Weights of a small GPT-style language model, trained from scratch on English Wikipedia: 517M tokens.
Each number is 128 + 24 x the weight over its row's rms, rounded and kept within 0 to 255. Layers, rows and columns count from 0. The size above them is the row's rms in percent of the matrix's.

# layer 4 MLP up, 960x320, rms 0.2, rows 805-824, columns 80-159
size [ 86  97 101 103  92 111 103 106  96  89 110 103  97 108 109 111  97  91 109 101]
[[106 142 158 111 129 172 124 129 127  99 132 147 144 140  98 151 152 129 122 120 122 118 128 132 120 140 139 133 127 169 149 112 185 166 112  93 139 154 112 113 160 122 105 144  71 136 121 122 140 131 164 124  95 123 156 127  68  99  96 141 137 126  79  99  94 127 192 208 107 146 107 136  93 124 164 156 160 141 143 117]
 [156 118 137 121 122 123  96 160  97 101 108 133 119 143 172 143 134 126 145 127 110 184 157 185 139 121 145 129  98 127 119  78 146 129 126 163 120 126 125 104 121  80 158 142 120  87 146 183 116  92 123 141 113  85 121 139 128 152  83 188 141 135 121 123 142 142 151 106  89 155 156 127 129  73 114 121 109 128 120 133]
 [121 104 148 151 110 118 131 120 166 125 127 150 146 143  96 138 158 200 115 156 107 125 150 128 124  91 167 163  89 129  87 174 151 129 159 141  81  93 101 151 117 123 119 121 143 100  97  89 110 138 127 163 116 136 145 126 101  96 134 148 128 152 142 151 113 100 107 153 102 126 145 142 189 111 142 122 145 133 104 151]
 [195 149 149 113 157 167  89 133 122  96 142 180 105  65 141 104 120 177 195 127 148 107 119 114 123 126 145 121 125 116 117 110 112 115 139 155 139  86 133 105 121 115 121 113 102 153 125 139 130 149 117 108 133  86 104 121 133 131 154 144 133 139 110 140 112 110 142 153 119  51  88 100 121 171  97 115 105 110  99 147]
 [111 139 115 143 103 123 128 116 174 149 114 121 141 139  98 128 162 165 159 121 132 126 118 118 132 133 171 144  97  93 143 136 106 164 114 160 122  68 169 122 156 125 148 160 176 135  99  92 145 130  98 146 125 131 137 123 141 125 164 118  95 158 132 131 106  86 115 131  74 124 120  93 100 132 128 165 118 121  55  93]
 [142 139 124 141 115 144 118 144 130 113 134  88 175  74 132 118 165 117 166 124  91 147 143 110  77 121 130 109 114  53 127 137 144 139 117 152 143 134 122 152 109 125 144 122 159 149 109 113 129 131 120 106 152 128  87 105 115  67 114 166 127 147 159  71 114 122  93 106 127 116  92 137  78 102 105 157 123 143  88 152]
 [135 180  83  92  87 110 100 169 154 137 131 133  80 110  99 170 137 129 150 149 101 115 156 145 171  99  81 119  80 151 178 117 120 106 129 130 155 125  98 145 123  91  88  98 135 148 158 122  98 105 152 100 157 142  95 129 121 119 119 132 157 107  82 138 145 117 138 148 151 131 127 136 127 133 119 111 152 136 167 142]
 [143 131 131 122 137 133 122 158 137 118 120 135 113 117 106 143 115 113 173 150 115 159 119 136 105 123 119  96 142 136 124 151 102 140 135 147 202 152 153 141 130 131 103 148 172 103 121 105 150 134 113 150 178 124 127 109 154 137 134 139 120  87 112 117  73  63 138 121 140 127  88 116 147 122 132 111 155  98 151 107]
 [147 171 136 111  70 143 159 116 147 135  99 138 173 102 153  97 111 116 134 148  94 122 117 133  89 132 189 125 122 133 143 118 124  97 140 100 158 123 121 120 146  61 115 143 136  60 117 126 122 112 167 122 122 154 141 173 116  78 102 150 164 107 100 114 126 109 125 124 120 180 153 165 105 124 118 148 130 119 154 150]
 [ 92 217 136 182 117 141 128 161 105 107 136 128 149 151 136 102 139 123 124 138  78 152  92 125 133 150 101 102 145  91 116 163 137 155 169 157 149 168 115  99 155 132 119 166 164 132 100 105 128 167  82 102 144 142 124  98 155 137 107 120 113  83 140 149 116 131 103 168 154 102 114  81 110  88 118 150 138 151 104 130]
 [105  93 121 136  94 125  91 158 162 103  97 151 122  88 165 136  90 112 116  97  94 134 103 115 105 132  98 102 104 125 158 125  97 153 152 117 177 130 141 132 108 106  79 133 147 115  98 104 127 129 132 117  84 134 134 147 171 107 144 109 120 109 120 209 132 127 117 140 121 124 155 110 138 148 136 140 137 167 134  58]
 [123 130 111 172 141  99 108  86 156 119 166 157 106 119 143  96 120 161 138  93  75 163 110 143 125 165 129  98 116 146 127 181  73 118 118 143 124 153 137 172 141  98 171 145 104 134 111  71 125 122 126 100 117 112 112  97 120 112 140 102 116  86 155 124  99 117 104 116 120  79  99 125 143 113 119 119 144 125 128 148]
 [ 93 130 138 105 101 131 116 117 121 129 119 138 115 100  88 110 145 149 111 144 146 126 125 134 158 115 116 133 100 101 127 139 124 138 105 109 103 100 123 123 120  99 167  98 146  83 103 137  91  97  81 113 134 162 128 162 102 133  82 145  88 137 128  93 106 146 164 111  96 123  81 120 111 106  83 156 159 124  93 105]
 [152 151 154 165 141 102 159 155 132  80 122 115 105 113 138 167 159 113 100  66 120 146  86  67  91 133 125 149 117 136 173 135 136 138 122 119 127 109 129 109 172  89  94 148 120  91  91 106 168 119 134 156 138 145 118 137 106 159 151 113 134 105 129 186 179 148  80 153 111 152  82 107  99 140 124 106 134 108  98 126]
 [119  91 113 109 113 135  75 117 142 136 141 120 155 122 133 113  73 134 134 134 138  80 124 147 100 141 128 172 159 159 136 155 117 131 149 154 143 175 148 118  76 161 148 150  89 160 141 118 159 158 166 148  76 105 110 133 210 115 132  87 153 119 128 110 130  91 114 115  75 124 158 112 114  99 133 142 116  92 154 107]
 [115 150  77 137 108 110 122 138 134 158 139 101 155 116 126 121 109 141 152 149 125 114 129 108 140  98 116 121 111 118 123 136 138 125 135 170 132 115  93 116  93 125 123 154 155 117  49 164 152 111 145 139 162 130 125 125 174  87 116 155  60 114 160 109 110 110 123 122 182 126 110 114 109 127 123 148 113 151 155  56]
 [ 73 121 108 119 159 145  87 133  94  96 113  93 179 107 136 141 140 168 131 132 142  87 125 138 183 112 134  96 118 146 152 133 164  70 144 122  78 100 108 150 145 111  69 116 153 159 116  94 137 141 149 133 127 126 128 154 123 124 163 158 148 153 140 122 192 110 168 105 174  85 157 146 156 123  69 130 114 153 135 107]
 [ 92  76  98 122 151 160 169  95 160 131 122 154 141 146  96 160 161 107  79 104 125 118 111  91 139 175 135 138  99 126  98 160 116 160  36 173 173 130 124 147 134 170 149 146 156 159 116 141 100 121 119 126 110 126 100 168 148 134 173  94 153 143 178 141  99 148 118 144 107 122  73 110 104 110 147 118 131 132 158 121]
 [161 194  94 163 192  91  78 113 140 118 150 118 132 131  85 121 135 146 147 125  79 135 161 130 121 142 156 149 104  99 171 135  94 153 128 123 148 111  78 143 128 147 120 114 150 110 149 127 105 138 114 119 140 106  93  83 107 152 148  72  99 139 137 104 161 203 121 164 157  90 143 113  97 121 181 114 124 106 101  96]
 [115 140 111 138 117 138 132 125 143  95 111 137 135 128 100 111 161 200 127 139 109 165 128 152 168 106 140 138 126 143 120 133 114 123 104 132 135 140  87 170  89 130 121 128 147 107 160  99  84 149 126 150 123 141 124 162 154 124 153 100 101 160 138 177 155 142 112 127 124 108 100 116 153 121 111 130 100 124  83 132]]
# layer 4 MLP down (transposed), 960x320, rms 0.0691, rows 805-824, columns 80-159
size [ 96  86 102 103  93 110  97 102  98  96 109 103 101 105 109 108 103  96 113 103]
[[153 141 124 151 128 125 140 122 125 103 136 179 120 109 109 149 108 130  97 155 131 113 144 113  94 142 140 142 130 123 124  89 177 124 168 110 162 169  68 146  82 106 111  86  97 157 117 159 147 110 142 138 135 121 143 139 102 134 139 151 139 139  95 157 113 144 186 129  90 144 121 103 122 164 118 125 119 123 120 121]
 [162 120 146  78 101 125 120 149 108 113 172 115 148 133 133 164 109  90 110 148 140 117 133 156 110 134  95  98 126 124 161 110 144 151 185 110 117 106 104  84  77  86 117 119 127 104 121 148 145 115  93 143  71 153 160 145 122 116 157 134 117 120 140 149 129 157 117 102  72 151 142 123 118  99  74 146 132 148 138 134]
 [154 111 120 149 115 142 153 111 105 103 144 139 111 159  86 168 154 148 133 139 173 141 136 130 134 156 127 109 147  63 121 169 172 130 155 153 142 149 155 122 141 127 129 129 153 100 100 123 162 148 110 168 142 122 129 154 135 109 134 159 121 161  81 109 144 106 118 136 122 126 106  99 114 134 132 145 138 124 126 123]
 [175  74 112  86 154 126 153 104 130 120 139 119  98 142  99 163  98 169 151 141 129 123 123  88 109 155 147 122 132 147 138 101 138 107 114 138 109 107 123  71 164 149 132 146 133  93 122 143 132 115 124 131 135 107 128 133 163 178 151  96 119 104 120 120 155  86  98 134 122 129  96 101 121 176 127 136 141 147 160 140]
 [110 163 153 136 109 111 118 113 151 137 135 151  95 114 111 156 134 158 127 117 145 120 110 142 154 156 152 116 157 126 101 160 129 141 115 107 109 100 129 112 124 134  91 140 191 125  88 165  89 104 139 179 123 126 135 142 113 117 161 148 114 149 146 136 111 116 117  60  92 128 157  83 143 141 117  97 119 161  85 105]
 [128  81 101 153 124 165  96 115 129 129 122 143 135 126 131 157 175 110 176 112  99  93 174 139 151 123 110 150 160 145 153 140 117  99 124 170 132 113 146 142 100 134 181 133 104 146 161  89 138 111 147 156 123 133 134 109 158 125 121 163 144 103 132 128 180 130  95 154 120 125 145  87 140 106 109 117 133 111 130  90]
 [136 102 126 132 155  89 103  94 119 171 119 151 127 126 139  59 104 128 107 115 132 130 145 126 157 128 150  71 107  92  95 110 144 125 162 152 161 161 125 145 156  92 156 154 110 160 123 169 128 117  75 127 114 134 133 125 173 146  93 129  94 137 187 120 140 111 125  80 113 115  96 113  92 159 158 138 142  94 126 152]
 [159 126 133 117 104 138 115 125 126 124 135  84 111 124 137 108 142  73 121 166 161 139 133 116  96 133 111 107 138 106  95 133 114 120 159 126  86 116 115 133 156 102 156 144 101 117 137 122 152  92  79 140 116 137 108 101 111 125 134 160 155 104 148  95 166 131 140 166  99 133 149 147  95 110 156 112 121 135 140 161]
 [103  86 149 122 146 100 146  66 116 127 148 134 146 118 149 121 147  78 127 133 131 113 134  86 112 179 129 117 113 125  94 146 134 158 125 118 100 166 120 112 129 120 141 123 129 102 110 117 152 145 175 109 179 129 157 158 101 143 101  95 141  96 161 127 126 146 106  78  98 131 125  93 129 150 135 107 116 117 138 108]
 [125 104 122 124 134 125  88 153 160 131 134 122 129 102 132 105 119 131 165 155 127 129 113 138 143  91 106 121 118 132 125 170 125 141 116  93 104 114 131 158 161 113 104  88 126 162 133 122 130 130 132 144 185 120 143 138 118 132 153 127 132  97 107 133 171 158 129 140 153 181 159 167 116 139 159 134 187 159 169  93]
 [171 153  89 119 110 109 118 116 126  56 106 104 134 141 150 142 145 117 147 124  93  98 131 119 137 149  94  86 144 133 163 128 168 132 122 112 149 150 146 150 127 124 133 129 129 104 124  95 162 115 121 108 137 152 142 158 153 123 129 100 123 115 166 155 120 103 144 151 127  94 135 142 121 137 139 101 101 118 129 121]
 [188 135 132 130 135 123 126 125 123 114 172 116 111 160 134 121 102 149 129  97 151  95 161 119 125  95 119 128 110 158 149 154 118 155 121 154 169 123 107 113 148  90 109 145 129 103  73  63 179 124 135  95 130 135 111 164 128 130 123 122 133 130  99 133  96 117 139 100 133 110 128 108 120 114 112 156 111 115 119 140]
 [136 105 124 106 109 161 123 140 120 136 129 108 131  93 128 144 119 118 128 162 144 100 129  80 121 138 113 141 133 130 126 127 169  89  97 182 112 123 164  91 125  79 143 152 167 157 150 169  73 169 122 116 139 165 153 165 126  96 115  90  98 134 103 162 145 151 168 121  96 145 104  94 106 146 124 114 165 157 137 107]
 [123 140 100 162 125 123 109 147 112 137 111 153  86  95 110 155 142 150 167  97 120 162 129 183 164 103 123 125  87 127 136 103 104 134 124 159 144 135 123 117 146  91 139 126 128 128 128 147 133 102 131  88 118  87 135 128  92 125 148 119 125 147 129  93 163 117 125  91 106 146 143 120 124 156 156 131 148 136  95 178]
 [149 174 138 121 137  86 158 129 130 145 125 114  83 133 157  87 119 118 138 111 135 176 164 154 144 134 104 134 135 124 120 145 108 152 145 142 133 191  89 124 100 127 101 114 119 155  89 118 136 110 119 152 145 142 136 134 173 129 112  83  85 156 112 115 161 128 150 106 163 131 133 158 151 100 124 125 123 140 117 139]
 [ 70 170 164 164  84  92 130 174 150 125 156 122 106 163 127 168  66  99 143 119 148 144 118  74 136 104 164 142 154  93 127 128 125 127 130  76 168 121  82 156 147 146 111  98 159 135 154 131 111 142 158 190 169 129 185 121 125 118 146 133 145 153 137  94 127 111 139 197 114  94 146 130 120 110 135 113  89  77 130  98]
 [116 166 131 124 130 154 142 130 116 140 125 155 104 163 106  80 133 149 174 130 115 107 126 108 138 127 128 171 139 128 148 136 115 128 125 118 134 135  82 146  92 121 108  97 122  94 127 105 144 134  83 121 124 141 148 128 128  95 117 121  53 134 150 108 153 120 118  68 106 124 143  73 130  74 119  99 143 141 159 113]
 [102 155 190  91 124 138 132 133 115  95 129 126 109 139 130 119 117 135 158 175 164 136 122 105 111 137 153 116 165 125 138 117 110 126 160 109 118  81 151 125 120 122 140 145 143 144 141 125 142 129 173 151 158 105 155 116  99 138 104 116  97  93  98 106 100 112 120 106 138 152 134 149 134  95 130 125 141 113  96 133]
 [141 122 103 139 161  76 134 127 160 166 126 134  97 136 147 127 109 134 147 110 109  93  78 160 136 162 132 164 149 153 102 112 127 151 110 123 118 160 110 151 106 142 145 107 126 110 123 109 170 152 156 131 122 147 139 174 122 158  84 117 133 128 127  93 171 136 112 107 140 183 108  99 123  97 159 134  94 150 103 117]
 [161  96 115 125 130  84 146  90 166 123 158 158  90 142 132 121 121 143 130 106 121 114 136 105 142 156 120 145 145 140 111 103 166 152 113 128 114 178 124 127 132 115 120 131 122 146 147  82 123 153 129  84  96 148  74 131 106 137 125 150 166 134 128 106 138 120 125 125 132 137  97 144 156 158 116 104 172 140 148 132]]